Weights of a small transformer language model: 3 heads of 32, a variant of Muon for these matrices.
Each number is 50 + 10 x the weight over its row's rms, rounded and kept within 0 to 99. Layers, rows and columns count from 0. The size before them is the row's rms in percent of the matrix's.

# down: layer 4 MLP down (transposed), 384x96, rms 0.202, rows 68-103, columns 0-95
# up: layer 4 MLP up, 384x96, rms 0.217, rows 69-104, columns 0-95
down68 092:46 44 32 74 60 48 31 55 46 50 30 66 57 58 64 45 50 42 63 36 58 38 41 50 55 45 38 51 52 52 43 53 57 49 59 49 62 49 43 56 43 39 49 60 47 60 47 46 66 48 53 53 38 29 67 54 43 58 36 38 50 52 37 54 66 55 37 28 55 46 45 48 50 47 60 53 57 65 56 71 57 48 31 45 44 59 46 38 38 67 57 64 60 59 40 60
up69 102:43 47 57 43 62 44 48 62 42 49 53 63 45 49 62 51 54 60 50 56 53 26 43 49 50 39 51 54 38 74 45 55 61 59 59 53 67 50 40 48 22 56 64 46 40 45 73 39 62 66 58 55 46 50 44 60 48 37 71 47 74 48 30 33 40 47 47 49 56 54 53 39 47 55 53 34 47 56 45 40 50 34 48 50 56 56 64 60 45 36 55 40 41 50 51 43
down69 097:47 45 59 58 41 56 37 58 57 28 52 49 50 53 45 46 39 42 50 63 48 49 56 61 61 47 57 44 51 62 37 40 28 31 49 53 57 51 63 41 41 80 47 53 55 65 65 50 61 46 64 46 47 35 51 62 42 54 42 37 39 36 44 59 44 43 66 62 43 48 51 53 51 60 64 47 45 60 57 33 58 36 49 48 62 54 40 53 46 73 37 48 55 60 32 38
up70 105:49 45 49 37 58 63 59 54 50 53 48 62 50 26 49 42 57 57 65 44 48 57 45 46 45 54 53 62 40 40 35 27 48 64 56 44 43 51 59 51 45 60 66 56 27 37 56 52 20 50 56 47 41 46 51 54 52 49 54 71 75 40 55 65 42 61 48 54 63 46 52 53 57 43 61 57 49 55 55 54 53 28 39 49 53 68 45 65 41 43 58 36 36 56 53 45
down70 101:55 51 51 39 32 49 57 68 64 53 62 49 51 39 58 58 62 47 54 55 45 60 58 41 43 46 60 54 43 47 36 65 52 48 56 55 51 34 76 59 47 40 35 58 41 56 58 50 52 52 56 59 46 58 54 51 42 26 64 39 53 37 59 53 47 40 49 60 46 45 40 45 41 44 51 53 34 44 48 48 63 46 25 44 51 44 35 77 39 35 49 39 45 72 67 45
up71 111:64 54 58 48 48 39 71 38 43 49 64 56 62 63 60 62 55 51 41 65 33 51 59 51 63 45 61 46 51 21 42 42 47 47 33 52 42 50 45 41 52 46 61 45 53 50 63 54 44 60 48 47 40 40 48 63 51 48 30 35 56 57 41 42 89 45 45 41 60 45 46 41 58 60 52 63 39 45 62 54 51 39 54 50 43 54 40 54 57 60 52 37 51 49 40 64
down71 110:42 51 41 52 56 43 70 47 69 68 48 72 55 41 46 46 53 57 32 75 43 51 36 35 56 43 45 52 42 48 35 31 44 50 49 43 45 41 53 49 57 57 66 39 48 53 69 51 61 53 48 26 63 48 38 57 47 46 50 46 63 47 51 41 36 51 38 36 58 45 63 59 34 64 46 47 50 59 63 42 50 47 45 41 55 64 44 55 45 56 36 49 52 41 71 61
up72 111:46 56 43 26 48 46 41 58 58 53 54 48 43 40 44 41 40 51 42 37 57 47 52 54 50 52 61 53 43 45 27 48 39 57 59 57 50 68 58 23 56 75 40 49 55 70 44 62 62 38 53 57 64 37 56 35 34 39 58 46 51 41 61 47 55 60 39 49 63 54 44 64 56 44 40 69 62 62 44 43 62 62 64 44 66 55 59 53 53 53 54 37 46 53 49 42
down72 100:53 66 65 42 45 51 54 40 37 69 62 60 46 49 36 55 45 49 39 54 39 31 51 59 52 61 53 53 43 45 41 47 37 42 37 58 56 45 44 29 50 64 47 63 48 74 49 52 45 35 37 65 61 46 54 32 57 40 56 53 61 51 56 69 55 45 40 43 56 41 34 53 47 32 44 44 51 42 51 57 60 63 73 65 49 44 44 68 53 55 50 56 35 39 45 49
up73 096:52 34 52 53 46 61 35 70 60 42 53 42 61 70 40 38 57 50 55 42 60 49 49 54 47 45 48 51 79 62 52 43 62 62 41 31 61 62 63 32 48 47 63 50 49 58 54 44 42 45 66 47 60 55 33 37 43 42 37 57 41 47 47 50 41 54 55 36 46 46 67 45 61 40 60 52 51 55 33 39 55 58 46 42 67 45 52 55 58 29 57 41 47 48 70 40
down73 092:49 53 50 67 21 61 50 52 52 56 58 38 61 55 50 51 58 51 53 47 51 26 63 53 54 42 48 48 61 36 61 53 39 53 52 62 57 29 50 29 37 42 40 52 49 55 66 44 60 50 38 70 53 44 53 52 51 72 40 45 42 54 36 61 64 47 45 51 44 60 44 40 56 42 61 60 40 51 51 62 26 51 67 38 54 37 57 61 45 43 41 49 59 32 47 57
up74 090:63 58 39 61 42 37 58 70 57 55 48 54 52 54 50 50 43 46 41 50 44 51 45 41 56 49 55 57 57 41 38 60 62 52 61 44 50 50 67 38 49 66 39 49 37 54 53 50 42 37 38 42 59 46 48 53 53 79 49 52 57 32 61 55 39 59 48 55 40 45 52 64 57 59 30 61 54 51 33 51 52 34 56 38 57 62 64 27 68 46 59 54 34 36 35 68
down74 090:38 54 66 57 61 39 81 51 43 56 48 29 55 34 30 56 48 54 62 51 54 60 62 51 50 58 47 24 54 52 37 43 50 75 56 67 49 52 55 47 52 44 68 56 60 54 50 49 29 37 43 59 44 54 55 37 50 34 46 52 42 53 56 56 47 37 55 49 53 56 50 52 68 44 29 59 49 58 66 48 39 50 46 41 53 49 43 39 51 49 50 48 46 59 38 64
up75 098:45 44 55 46 53 73 49 34 43 45 66 50 43 45 32 46 54 50 47 39 52 54 63 50 48 41 39 64 38 42 53 49 46 40 55 50 51 44 60 68 60 37 49 49 44 50 35 40 43 56 51 29 74 28 48 59 53 35 55 63 54 67 36 67 52 63 51 57 55 55 40 68 48 56 51 53 71 59 60 47 58 56 51 45 52 43 52 49 49 27 64 38 50 30 55 40
down75 108:31 45 42 56 43 55 45 54 52 39 65 52 57 39 53 56 37 60 42 44 68 48 46 62 42 47 61 61 46 43 51 46 53 44 55 66 60 63 50 47 40 35 34 42 47 48 47 65 52 60 70 41 42 38 42 20 38 48 48 50 55 53 71 60 40 52 49 49 65 44 62 39 43 49 39 53 61 54 58 51 47 48 47 53 48 59 40 46 33 38 30 60 62 59 77 53
up76 098:48 45 56 73 42 50 42 29 49 51 34 63 58 42 47 38 41 35 59 44 50 38 59 62 54 48 68 49 45 44 51 57 55 42 33 54 47 52 68 46 49 51 68 41 52 56 52 42 66 74 51 49 52 37 27 71 40 56 44 48 48 49 35 66 43 45 49 46 52 44 44 37 57 60 67 50 59 34 50 34 55 52 60 58 55 60 65 64 41 59 57 44 38 50 57 54
down76 099:64 42 52 56 58 46 68 63 58 74 40 63 41 58 60 40 34 45 50 43 54 37 51 66 56 50 45 63 47 44 44 46 60 39 50 60 44 37 39 42 56 31 38 48 42 43 53 40 70 62 52 49 45 43 43 49 44 58 65 59 33 70 64 38 47 68 54 54 66 51 33 49 44 60 35 52 53 51 60 71 60 44 37 54 53 34 57 35 44 43 52 47 48 48 53 46
up77 091:59 40 27 50 53 53 52 51 51 26 43 43 65 55 41 52 76 53 46 41 50 64 31 48 49 37 58 56 40 56 31 57 47 52 39 57 45 62 40 48 37 56 50 69 49 53 56 36 67 51 65 40 54 61 59 39 58 66 51 56 41 62 45 46 60 48 51 50 43 55 46 57 41 40 41 41 69 54 48 38 33 41 41 65 71 46 47 46 49 54 53 49 38 64 49 64
down77 099:37 48 43 55 46 44 49 41 52 64 41 62 44 42 50 38 42 47 47 61 36 26 48 56 53 47 46 37 55 41 45 56 61 58 65 41 68 44 42 41 62 49 57 48 45 50 62 75 54 72 46 39 46 43 52 29 55 49 54 25 70 50 42 43 63 50 43 49 43 49 54 54 36 62 70 52 48 48 57 64 51 56 35 54 32 48 43 45 57 57 44 75 56 50 59 49
up78 107:47 52 45 59 51 36 48 41 52 60 33 60 77 58 37 45 59 49 61 54 52 53 40 61 49 30 57 27 54 58 68 48 61 34 58 60 42 63 52 55 40 50 43 47 41 50 52 57 48 62 61 65 44 43 50 39 58 50 63 44 70 50 45 51 53 52 48 34 42 47 53 26 53 52 39 61 71 50 44 30 37 45 56 50 31 66 66 46 48 39 57 47 51 41 48 48
down78 105:62 55 48 61 34 43 66 51 42 52 50 58 53 47 45 52 41 36 39 47 47 54 43 52 59 65 45 52 55 52 58 50 53 41 41 44 47 36 56 63 66 44 55 41 63 40 60 63 41 46 41 28 50 38 38 54 62 64 53 51 35 70 64 40 48 75 45 46 56 60 61 53 45 39 67 49 51 55 64 43 46 70 36 57 64 33 42 37 59 37 40 50 59 41 57 36
up79 095:38 56 48 56 50 48 30 65 33 43 59 34 36 43 53 40 56 50 65 48 53 55 37 47 37 53 41 42 61 49 38 55 51 71 57 58 49 58 75 57 48 50 56 69 33 44 49 38 53 55 53 61 61 48 49 54 50 44 61 75 59 42 60 29 60 60 59 56 38 51 61 49 59 46 66 52 50 52 31 49 36 69 43 47 51 39 51 38 57 47 44 42 47 29 46 53
down79 102:45 29 59 41 46 52 42 61 58 57 58 43 45 50 36 55 55 46 39 55 42 59 53 41 62 39 49 52 55 33 60 57 58 47 43 63 75 36 39 39 43 45 43 61 40 50 57 56 61 38 45 26 28 58 55 54 46 52 68 63 59 40 55 51 46 47 54 53 56 60 73 61 57 46 50 71 38 35 56 51 59 37 64 48 49 27 50 40 54 52 42 55 60 57 58 45
up80 098:51 44 51 44 56 49 26 69 53 28 59 47 45 49 65 49 38 57 56 40 52 60 53 59 39 52 56 56 43 56 54 56 55 42 34 58 55 45 43 56 47 61 47 58 53 32 48 64 50 52 33 47 39 70 52 55 36 58 50 63 30 59 38 41 50 53 54 45 57 71 71 43 56 35 40 54 48 54 51 31 77 52 46 41 63 54 64 59 50 40 41 41 43 52 58 41
down80 098:48 53 23 36 52 41 61 46 36 63 51 51 65 49 47 56 62 49 66 42 35 78 37 45 37 42 48 55 54 52 40 47 61 44 57 41 59 48 59 65 43 43 41 42 60 37 54 53 51 59 45 61 52 53 49 41 71 43 66 58 65 53 43 52 45 52 44 37 57 61 50 54 30 50 48 51 34 42 57 49 54 61 44 41 43 52 41 66 53 42 55 51 47 19 64 58
up81 099:52 57 35 50 54 48 44 59 63 41 55 42 46 57 53 42 60 54 61 21 74 46 54 54 56 55 48 53 47 61 42 30 51 65 47 38 49 57 51 37 56 46 33 56 45 58 62 44 61 69 46 52 47 55 49 62 37 32 39 50 63 55 64 59 48 60 55 48 53 36 39 64 44 49 56 47 62 41 55 50 23 33 47 46 53 51 65 33 62 56 42 39 51 50 29 45
down81 095:66 37 55 56 50 51 55 47 43 54 36 53 58 50 53 57 57 57 50 51 39 49 49 60 61 48 41 51 58 50 41 52 52 54 39 48 63 52 59 59 62 47 25 51 57 45 32 59 41 54 28 51 46 36 68 37 53 42 32 61 31 55 33 43 55 50 55 54 41 55 49 37 56 66 65 27 69 46 70 50 44 44 48 57 72 47 63 63 49 63 51 54 41 49 47 34
up82 092:43 49 60 62 35 35 39 56 53 42 64 30 56 59 59 50 45 40 34 53 43 31 46 52 60 56 61 60 40 38 53 43 44 31 43 46 56 65 60 53 42 52 70 58 42 45 52 35 52 40 49 58 45 45 51 41 60 52 61 52 57 31 45 42 48 49 45 34 48 43 52 62 67 53 59 37 67 31 46 47 65 43 55 59 67 65 63 63 52 42 42 44 51 64 58 69
down82 088:55 71 39 50 56 66 61 33 46 40 45 53 65 56 56 43 48 59 74 49 60 43 61 35 36 50 50 57 70 43 47 48 30 52 54 44 51 50 52 49 42 54 39 62 47 39 43 54 67 66 44 49 63 53 64 42 45 46 44 43 49 41 54 50 50 60 35 47 40 37 54 19 41 41 54 48 52 65 53 66 63 49 45 62 50 53 49 48 51 41 67 37 36 47 60 35
up83 106:46 38 50 62 70 45 46 41 43 48 53 47 62 64 61 67 68 43 58 62 60 53 31 65 36 55 53 44 56 49 50 31 50 54 56 44 47 52 35 58 48 35 54 56 52 68 56 62 27 55 63 51 35 51 43 34 54 31 60 51 50 63 40 60 48 38 42 29 51 36 55 60 38 63 51 56 50 65 46 50 40 60 40 50 59 54 42 48 48 55 40 48 34 44 52 36
down83 103:61 55 50 45 44 49 51 45 23 40 49 58 52 44 60 22 50 53 56 68 59 41 44 44 33 51 43 52 69 75 55 49 69 53 57 40 39 62 67 55 56 38 60 55 53 43 53 48 61 43 38 41 55 49 52 54 49 34 61 39 48 42 54 49 49 52 64 32 58 39 65 66 65 37 54 51 45 55 54 53 46 50 45 49 66 45 52 38 66 44 34 49 57 42 33 53
up84 093:60 65 59 48 25 44 38 43 45 64 55 48 46 48 55 37 50 39 53 51 51 60 22 55 32 59 42 47 66 51 48 47 52 44 55 46 73 43 53 49 52 66 53 32 40 64 60 53 56 45 42 67 37 47 39 58 38 59 75 54 71 44 48 49 57 57 65 55 46 60 49 45 52 54 52 59 34 66 39 50 43 37 55 50 47 62 57 43 53 48 58 49 33 36 42 56
down84 087:57 65 48 43 62 50 42 53 61 36 51 55 53 37 51 28 59 44 53 62 46 37 50 51 49 37 64 78 39 62 53 45 65 60 44 49 32 50 45 45 49 49 45 43 60 48 45 52 45 55 31 40 63 53 67 38 65 44 67 51 48 36 66 33 55 52 41 44 56 35 61 36 62 58 32 59 61 57 41 70 29 58 53 50 54 53 47 45 49 46 54 41 45 46 59 57
up85 100:62 44 44 39 51 42 33 49 52 51 60 46 46 60 44 50 58 56 41 51 54 46 61 43 53 35 61 45 38 56 46 69 46 41 52 52 39 58 53 45 41 47 64 60 48 48 54 47 37 61 58 48 51 42 49 51 56 54 50 52 39 33 38 50 36 65 74 55 51 61 69 53 47 32 60 44 55 42 55 23 51 60 42 28 65 53 69 32 43 63 54 55 75 49 36 50
down85 097:57 43 64 34 44 67 25 48 47 55 48 36 25 49 65 69 42 45 63 46 60 46 66 59 38 50 35 36 48 47 53 55 52 57 59 58 56 40 52 45 48 45 51 35 55 48 62 52 39 51 34 35 49 50 68 55 40 47 24 48 67 54 56 56 52 41 46 36 47 69 59 47 58 48 59 44 47 50 43 37 58 57 49 61 48 51 56 36 51 51 51 54 76 52 44 56
up86 093:40 40 64 57 36 48 47 52 48 84 54 51 63 65 54 34 61 39 42 60 40 39 44 66 52 55 37 33 34 33 50 50 55 39 47 56 43 45 37 67 36 49 51 54 63 53 41 32 54 54 44 48 52 59 54 55 54 49 53 47 44 53 48 63 55 67 56 46 66 39 64 54 58 44 32 47 46 56 54 52 49 54 42 62 47 31 35 48 57 42 48 64 56 70 38 50
down86 098:39 55 49 44 47 59 50 62 62 70 47 45 45 44 54 45 45 55 50 48 34 75 54 24 68 48 62 34 47 59 44 39 50 53 48 47 53 38 58 57 71 59 60 43 53 43 35 57 41 62 55 60 42 51 62 34 60 42 45 50 41 53 46 51 53 44 61 49 35 51 34 56 48 52 44 47 28 74 66 36 52 64 37 45 57 57 55 40 52 64 48 48 38 45 62 50
up87 098:50 46 42 51 58 51 45 44 53 43 77 48 40 20 47 54 59 52 45 40 51 55 51 59 47 42 33 41 54 34 42 71 52 52 51 71 39 66 65 60 57 52 56 56 48 45 64 37 68 40 54 52 54 56 49 34 49 48 28 63 25 58 41 56 42 51 54 65 63 56 66 61 52 49 45 37 42 37 46 48 41 47 58 54 67 55 53 42 52 41 50 52 52 61 45 51
down87 099:39 79 66 46 45 44 56 62 50 47 53 36 39 55 61 35 34 58 56 52 44 67 37 44 44 49 66 68 37 57 67 63 45 50 53 59 57 60 50 29 61 54 49 35 43 48 51 46 66 49 54 38 56 48 56 55 50 64 61 34 63 37 55 51 45 52 38 43 50 46 38 61 49 45 47 44 45 60 62 34 51 43 51 45 40 53 52 45 41 56 40 61 32 60 28 54
up88 108:54 58 50 39 38 51 67 43 35 33 55 46 39 53 53 31 42 62 41 49 50 22 53 60 51 47 51 44 46 31 57 54 54 45 56 63 48 66 56 49 50 56 40 52 64 61 40 49 54 56 30 38 53 70 38 61 64 60 58 52 57 44 52 69 57 64 54 62 51 56 42 32 57 49 25 53 59 49 52 35 34 62 52 37 51 53 59 48 44 47 51 63 38 59 55 63
down88 106:55 40 34 48 52 44 35 56 59 62 26 45 62 44 63 54 67 35 43 39 52 62 43 42 61 48 62 50 57 47 30 53 51 52 45 55 52 44 55 53 60 63 48 52 59 46 51 51 41 53 56 54 61 57 58 48 40 42 41 49 42 55 29 58 57 47 52 12 47 26 47 58 44 38 59 47 54 47 56 65 58 42 45 45 46 54 66 70 62 47 42 64 38 53 47 60
up89 102:44 48 32 61 39 52 45 31 71 63 42 56 53 65 55 57 47 61 43 55 54 38 55 53 55 52 43 56 53 44 67 62 47 70 34 53 42 61 59 36 47 49 42 40 28 55 54 46 57 54 48 41 49 52 51 55 38 60 39 34 38 77 54 55 50 52 33 31 48 48 59 43 49 50 56 57 46 64 32 60 42 51 43 63 50 35 63 66 54 52 47 48 28 56 40 48
down89 099:47 50 57 59 40 51 57 64 63 44 52 43 36 55 42 44 50 56 54 59 55 50 43 46 40 49 71 56 46 38 52 50 64 65 45 52 57 53 53 38 41 51 38 34 67 37 48 35 44 42 49 39 66 55 47 47 60 37 70 63 43 28 30 38 62 46 52 49 41 60 65 43 55 63 60 25 43 48 77 64 50 53 45 40 64 46 63 53 47 50 46 43 46 57 64 47
up90 110:58 49 62 43 33 57 40 44 50 45 68 40 40 51 51 42 44 52 41 44 65 42 47 39 51 36 46 43 53 66 50 61 46 65 39 52 39 50 59 58 51 58 44 59 54 54 68 54 60 53 58 52 47 59 61 58 68 57 40 53 56 23 38 53 58 51 44 42 36 67 48 61 38 60 45 72 31 70 43 46 57 33 37 31 55 35 40 58 56 43 63 49 45 57 50 39
down90 113:53 43 52 41 50 59 48 62 56 62 53 44 60 49 51 61 57 37 49 62 71 29 54 34 57 35 54 49 48 49 58 60 54 52 54 39 34 43 50 56 36 51 40 62 45 54 40 50 33 43 49 46 55 62 63 42 46 55 59 43 40 41 58 45 57 53 66 45 53 43 53 59 78 33 35 29 67 43 49 36 49 29 41 59 49 55 46 53 53 53 63 36 49 54 44 75
up91 108:54 46 46 56 34 60 52 36 62 35 33 49 52 51 46 52 44 32 50 63 65 57 40 51 66 49 51 46 48 41 72 38 42 57 66 56 31 35 54 40 52 61 44 54 47 46 56 50 42 51 48 51 44 57 47 51 57 36 41 35 75 45 48 42 62 63 60 50 69 55 61 50 44 38 45 42 49 65 44 42 53 36 30 56 49 82 57 53 60 41 47 59 52 58 51 51
down91 101:45 64 51 49 70 66 29 46 52 60 60 53 44 57 62 51 39 64 46 43 46 60 44 61 38 51 47 52 57 69 33 50 37 48 47 53 36 40 40 52 35 53 54 57 49 53 55 49 54 51 09 37 67 51 49 47 42 57 44 62 52 54 66 52 27 45 58 44 69 52 31 48 52 49 53 57 50 62 31 64 46 49 55 50 47 45 58 54 44 54 56 43 49 38 58 43
up92 100:37 44 42 62 66 71 51 50 40 64 30 52 46 49 51 45 43 72 45 47 56 67 45 54 57 64 59 32 36 42 59 69 65 47 37 63 45 58 44 52 51 40 47 41 53 49 39 57 61 49 32 44 54 56 43 32 43 64 53 59 31 49 46 65 53 62 61 54 50 48 29 52 44 61 46 51 40 54 44 58 55 50 52 52 37 64 48 53 34 44 48 62 54 29 52 64
down92 093:29 56 39 41 26 52 48 64 53 37 43 44 55 54 52 51 53 45 60 55 55 59 53 36 30 57 51 48 56 33 43 49 46 22 40 52 61 50 54 52 48 47 53 62 62 38 70 65 45 42 55 55 69 49 61 68 54 70 42 47 47 48 58 51 40 39 25 47 59 40 54 54 41 45 60 49 59 53 49 59 61 52 52 60 46 48 49 61 36 36 53 49 54 65 69 42
up93 110:54 59 67 60 38 60 63 54 60 52 61 47 54 60 51 47 45 43 45 43 47 52 35 43 41 46 42 58 46 43 46 38 66 45 53 47 64 58 37 66 41 63 37 28 54 53 48 36 52 53 61 51 37 50 46 55 45 41 33 28 53 61 51 58 41 73 58 53 62 61 63 50 63 64 27 34 59 41 30 63 43 54 40 51 43 66 56 48 56 47 47 57 48 36 53 62
down93 117:38 44 44 54 52 44 54 49 54 60 61 52 56 48 47 43 54 49 38 50 44 45 43 52 55 60 56 56 51 49 44 41 45 45 52 40 70 52 40 50 72 37 62 46 53 63 41 56 53 57 46 37 59 39 59 52 63 28 73 45 41 46 48 42 44 58 47 39 39 74 60 69 31 39 32 53 60 45 35 45 59 67 39 55 41 44 37 69 48 36 66 61 51 65 38 53
up94 114:45 46 41 52 67 57 48 50 46 24 48 37 29 83 63 43 38 56 55 50 39 40 67 40 42 60 58 51 45 50 56 54 38 40 42 47 53 37 44 43 52 66 40 50 46 44 66 37 41 54 45 52 52 54 49 49 48 32 45 52 53 61 61 40 40 55 61 64 55 50 51 65 60 61 48 64 49 60 47 35 57 49 40 63 47 55 50 52 48 30 47 33 72 52 46 58
down94 108:41 45 56 41 51 63 33 58 63 43 43 52 55 60 23 50 60 49 43 59 38 55 49 43 40 54 53 46 32 40 47 64 34 38 47 51 53 43 73 53 43 71 47 51 52 52 72 51 57 55 61 42 51 62 30 60 50 50 51 57 52 55 53 48 54 32 37 30 55 32 59 55 46 61 38 45 44 64 52 64 40 51 54 56 49 58 39 60 39 61 52 51 45 37 46 74
up95 098:62 41 35 62 49 49 54 51 48 52 45 62 36 40 52 51 37 44 41 60 60 52 54 39 43 58 41 64 39 69 63 38 53 66 62 56 42 60 47 55 43 38 48 50 27 60 57 53 67 37 50 40 54 68 56 48 46 42 49 51 48 53 64 65 49 42 53 54 48 44 55 58 62 72 54 54 49 47 58 39 14 51 54 48 50 48 55 43 33 43 44 59 23 44 52 57
down95 099:55 41 35 50 49 62 40 45 46 42 51 33 49 65 54 55 47 49 47 48 47 53 50 43 59 77 52 50 64 53 38 64 52 37 49 43 46 61 44 78 44 57 44 55 59 54 36 42 64 39 49 50 59 47 33 45 68 52 43 55 42 38 37 48 39 53 42 40 47 53 45 59 54 56 55 44 61 60 51 47 62 35 35 44 31 70 32 48 65 43 60 63 43 74 53 49
up96 105:70 35 41 62 39 57 35 65 47 55 65 41 39 59 47 47 42 53 54 43 47 57 39 61 46 69 40 52 57 36 43 41 48 68 62 55 61 52 57 48 42 47 62 59 54 59 57 61 64 36 43 69 35 33 42 65 53 39 61 61 44 67 32 43 45 36 50 40 41 47 35 57 53 74 51 49 53 54 33 40 61 60 51 49 50 53 45 54 42 44 37 41 51 50 52 45
down96 102:46 45 36 26 40 53 41 63 58 55 57 51 55 48 65 45 60 43 67 47 54 49 60 46 53 59 59 61 59 39 42 54 62 55 54 51 59 41 43 41 44 62 48 55 60 57 38 42 53 32 26 32 45 61 55 61 48 62 48 45 58 62 41 55 56 38 61 24 47 45 72 42 60 52 62 60 57 45 55 30 40 52 70 43 43 46 32 55 59 38 53 48 50 37 47 54
up97 101:56 44 33 40 56 46 59 29 52 39 39 46 35 61 44 66 51 62 63 45 43 67 51 62 66 36 47 60 44 50 50 63 48 58 29 45 43 38 33 48 45 35 60 41 48 39 54 45 67 37 43 56 56 58 48 54 43 43 37 44 54 57 55 64 51 34 42 60 49 63 49 52 41 57 52 49 64 59 56 50 30 69 44 57 45 59 61 58 35 48 68 62 39 66 48 52
down97 098:62 73 63 49 43 60 50 48 57 40 57 59 65 50 57 57 53 45 44 59 49 39 56 62 56 52 59 49 57 35 43 38 47 36 33 47 45 28 68 59 71 40 37 44 50 78 62 62 44 42 72 46 41 31 44 52 49 52 44 47 41 41 56 38 52 52 48 49 38 48 44 58 33 48 69 44 57 31 40 46 50 48 60 45 51 42 50 46 67 40 48 47 45 43 45 52
up98 103:45 61 42 36 51 39 59 62 56 48 48 57 75 51 53 39 53 53 49 48 60 49 36 35 43 38 50 53 51 42 42 55 71 49 63 46 53 45 63 46 52 46 33 31 54 54 56 53 46 56 61 52 54 49 77 52 41 44 47 36 62 63 59 38 61 54 68 42 47 48 45 37 62 62 32 45 47 59 53 40 60 39 49 59 43 56 42 60 64 29 47 35 33 45 50 71
down98 099:61 38 55 37 21 42 51 45 38 51 40 46 47 45 48 60 36 46 39 42 61 52 69 65 64 42 42 40 44 67 50 60 57 64 37 52 62 54 50 44 60 56 63 38 49 47 56 44 62 54 43 54 43 29 46 54 55 42 62 49 36 45 56 59 48 38 54 56 43 73 64 64 46 50 43 61 62 43 46 42 44 53 61 58 55 63 51 30 63 26 58 55 43 49 48 40
up99 097:56 57 52 39 74 63 50 51 37 50 51 57 36 53 50 35 37 51 37 55 66 46 51 54 63 40 40 49 29 63 61 53 31 38 64 51 33 66 47 45 57 33 48 32 45 57 45 58 59 47 51 52 46 54 49 48 52 30 52 48 56 53 57 54 50 35 47 62 68 67 57 36 72 49 52 41 35 46 62 43 62 52 33 60 53 61 54 59 47 48 53 40 58 43 64 43
down99 099:56 45 33 74 35 48 42 57 46 49 58 51 61 54 41 70 49 49 68 51 38 54 54 44 47 48 59 53 52 36 47 51 47 56 32 41 68 47 62 37 63 45 42 37 54 45 54 33 65 58 61 33 67 59 48 51 46 45 55 49 63 48 46 40 54 48 71 52 30 62 30 50 48 55 52 66 48 58 68 44 36 45 68 48 61 44 54 54 51 43 38 48 30 38 50 54
up100 088:34 36 48 45 43 60 51 48 39 65 51 54 57 35 52 60 34 51 45 30 50 65 58 29 37 63 62 62 43 46 44 53 71 55 42 66 55 49 45 56 62 53 52 60 40 71 71 45 54 55 49 47 39 62 54 53 46 50 58 52 66 53 45 45 39 52 67 28 56 62 49 61 52 43 27 47 51 40 37 43 44 31 48 62 55 55 51 46 51 53 48 45 41 65 46 41
down100 099:34 48 47 58 40 55 41 41 59 46 57 44 70 60 40 68 57 62 45 57 39 42 50 68 30 51 63 33 58 53 76 57 47 44 43 35 62 57 50 64 64 53 55 47 61 67 54 43 48 36 34 46 37 67 31 35 51 45 57 57 50 37 64 51 56 46 44 51 60 45 48 56 32 49 58 49 44 60 42 56 53 30 45 45 46 58 60 48 38 61 47 51 45 47 42 43
up101 099:52 37 56 44 55 55 35 43 54 46 46 51 43 59 51 60 58 45 36 35 33 45 48 58 41 51 59 43 43 37 47 43 49 53 45 45 46 48 51 56 54 60 38 53 37 50 36 21 72 62 50 50 39 51 65 48 42 46 57 45 62 82 36 67 42 53 38 48 66 50 66 51 50 65 51 53 42 47 51 72 43 74 56 60 59 35 44 56 44 51 41 59 45 41 53 46
down101 100:35 36 50 71 49 53 56 52 39 58 51 68 51 66 40 59 46 60 77 69 65 39 28 53 35 60 46 43 46 41 48 55 51 45 55 33 38 48 39 65 49 40 54 49 77 59 45 65 51 56 48 31 54 49 49 40 54 45 50 49 42 55 54 34 39 49 48 48 64 43 43 54 49 52 45 47 46 58 52 48 44 50 45 62 38 54 74 55 39 56 58 41 47 48 38 67
up102 102:48 57 53 36 45 36 30 46 59 46 38 57 45 61 36 60 61 59 54 53 56 38 59 57 62 29 37 67 56 40 42 54 57 61 44 41 31 47 46 45 57 48 56 57 33 41 42 68 46 54 46 43 42 44 51 69 64 46 38 53 54 45 53 43 72 52 45 61 44 45 61 52 50 45 70 42 72 46 54 52 41 52 58 62 60 46 38 51 46 61 61 48 32 51 30 63
down102 090:51 57 44 45 45 55 40 41 57 29 61 60 58 39 58 50 40 58 56 71 38 40 36 43 23 57 36 47 58 52 62 38 47 55 64 46 60 56 53 43 60 34 57 52 52 51 63 58 48 51 53 42 52 43 65 49 58 52 68 53 48 58 59 43 46 30 37 52 43 25 55 58 36 35 53 41 66 38 70 58 42 51 40 62 50 39 56 62 49 51 64 55 44 53 36 54
up103 097:59 52 38 49 44 45 44 53 54 55 56 37 42 43 54 74 50 30 70 49 37 44 55 61 50 43 35 45 57 36 43 50 50 46 55 38 57 71 51 56 62 46 59 59 56 48 62 51 53 42 42 69 59 48 41 40 52 38 55 49 60 51 51 52 30 55 46 59 60 61 54 58 48 48 67 63 67 47 44 37 45 51 43 56 48 74 49 41 47 55 49 40 35 65 21 32
down103 095:54 49 49 37 29 36 42 51 52 32 64 35 49 44 41 47 62 49 52 50 69 66 60 52 52 49 45 48 44 58 41 37 69 39 52 45 46 48 62 55 38 73 48 28 49 63 55 42 52 44 68 49 42 55 38 62 62 77 52 55 59 50 47 47 57 59 65 32 38 45 38 62 50 35 55 48 52 53 35 56 40 43 40 42 60 45 59 53 43 55 56 41 66 47 45 58
up104 109:48 33 60 55 40 41 62 46 42 57 52 56 34 62 44 45 47 54 49 66 49 51 39 59 34 53 43 56 54 43 46 50 43 31 64 47 62 71 51 73 50 47 41 31 44 43 58 46 43 48 50 53 41 29 47 58 39 53 63 51 52 55 62 59 59 74 63 44 34 49 74 44 60 55 47 43 39 54 45 39 53 50 26 49 59 54 63 61 52 52 55 54 47 70 48 55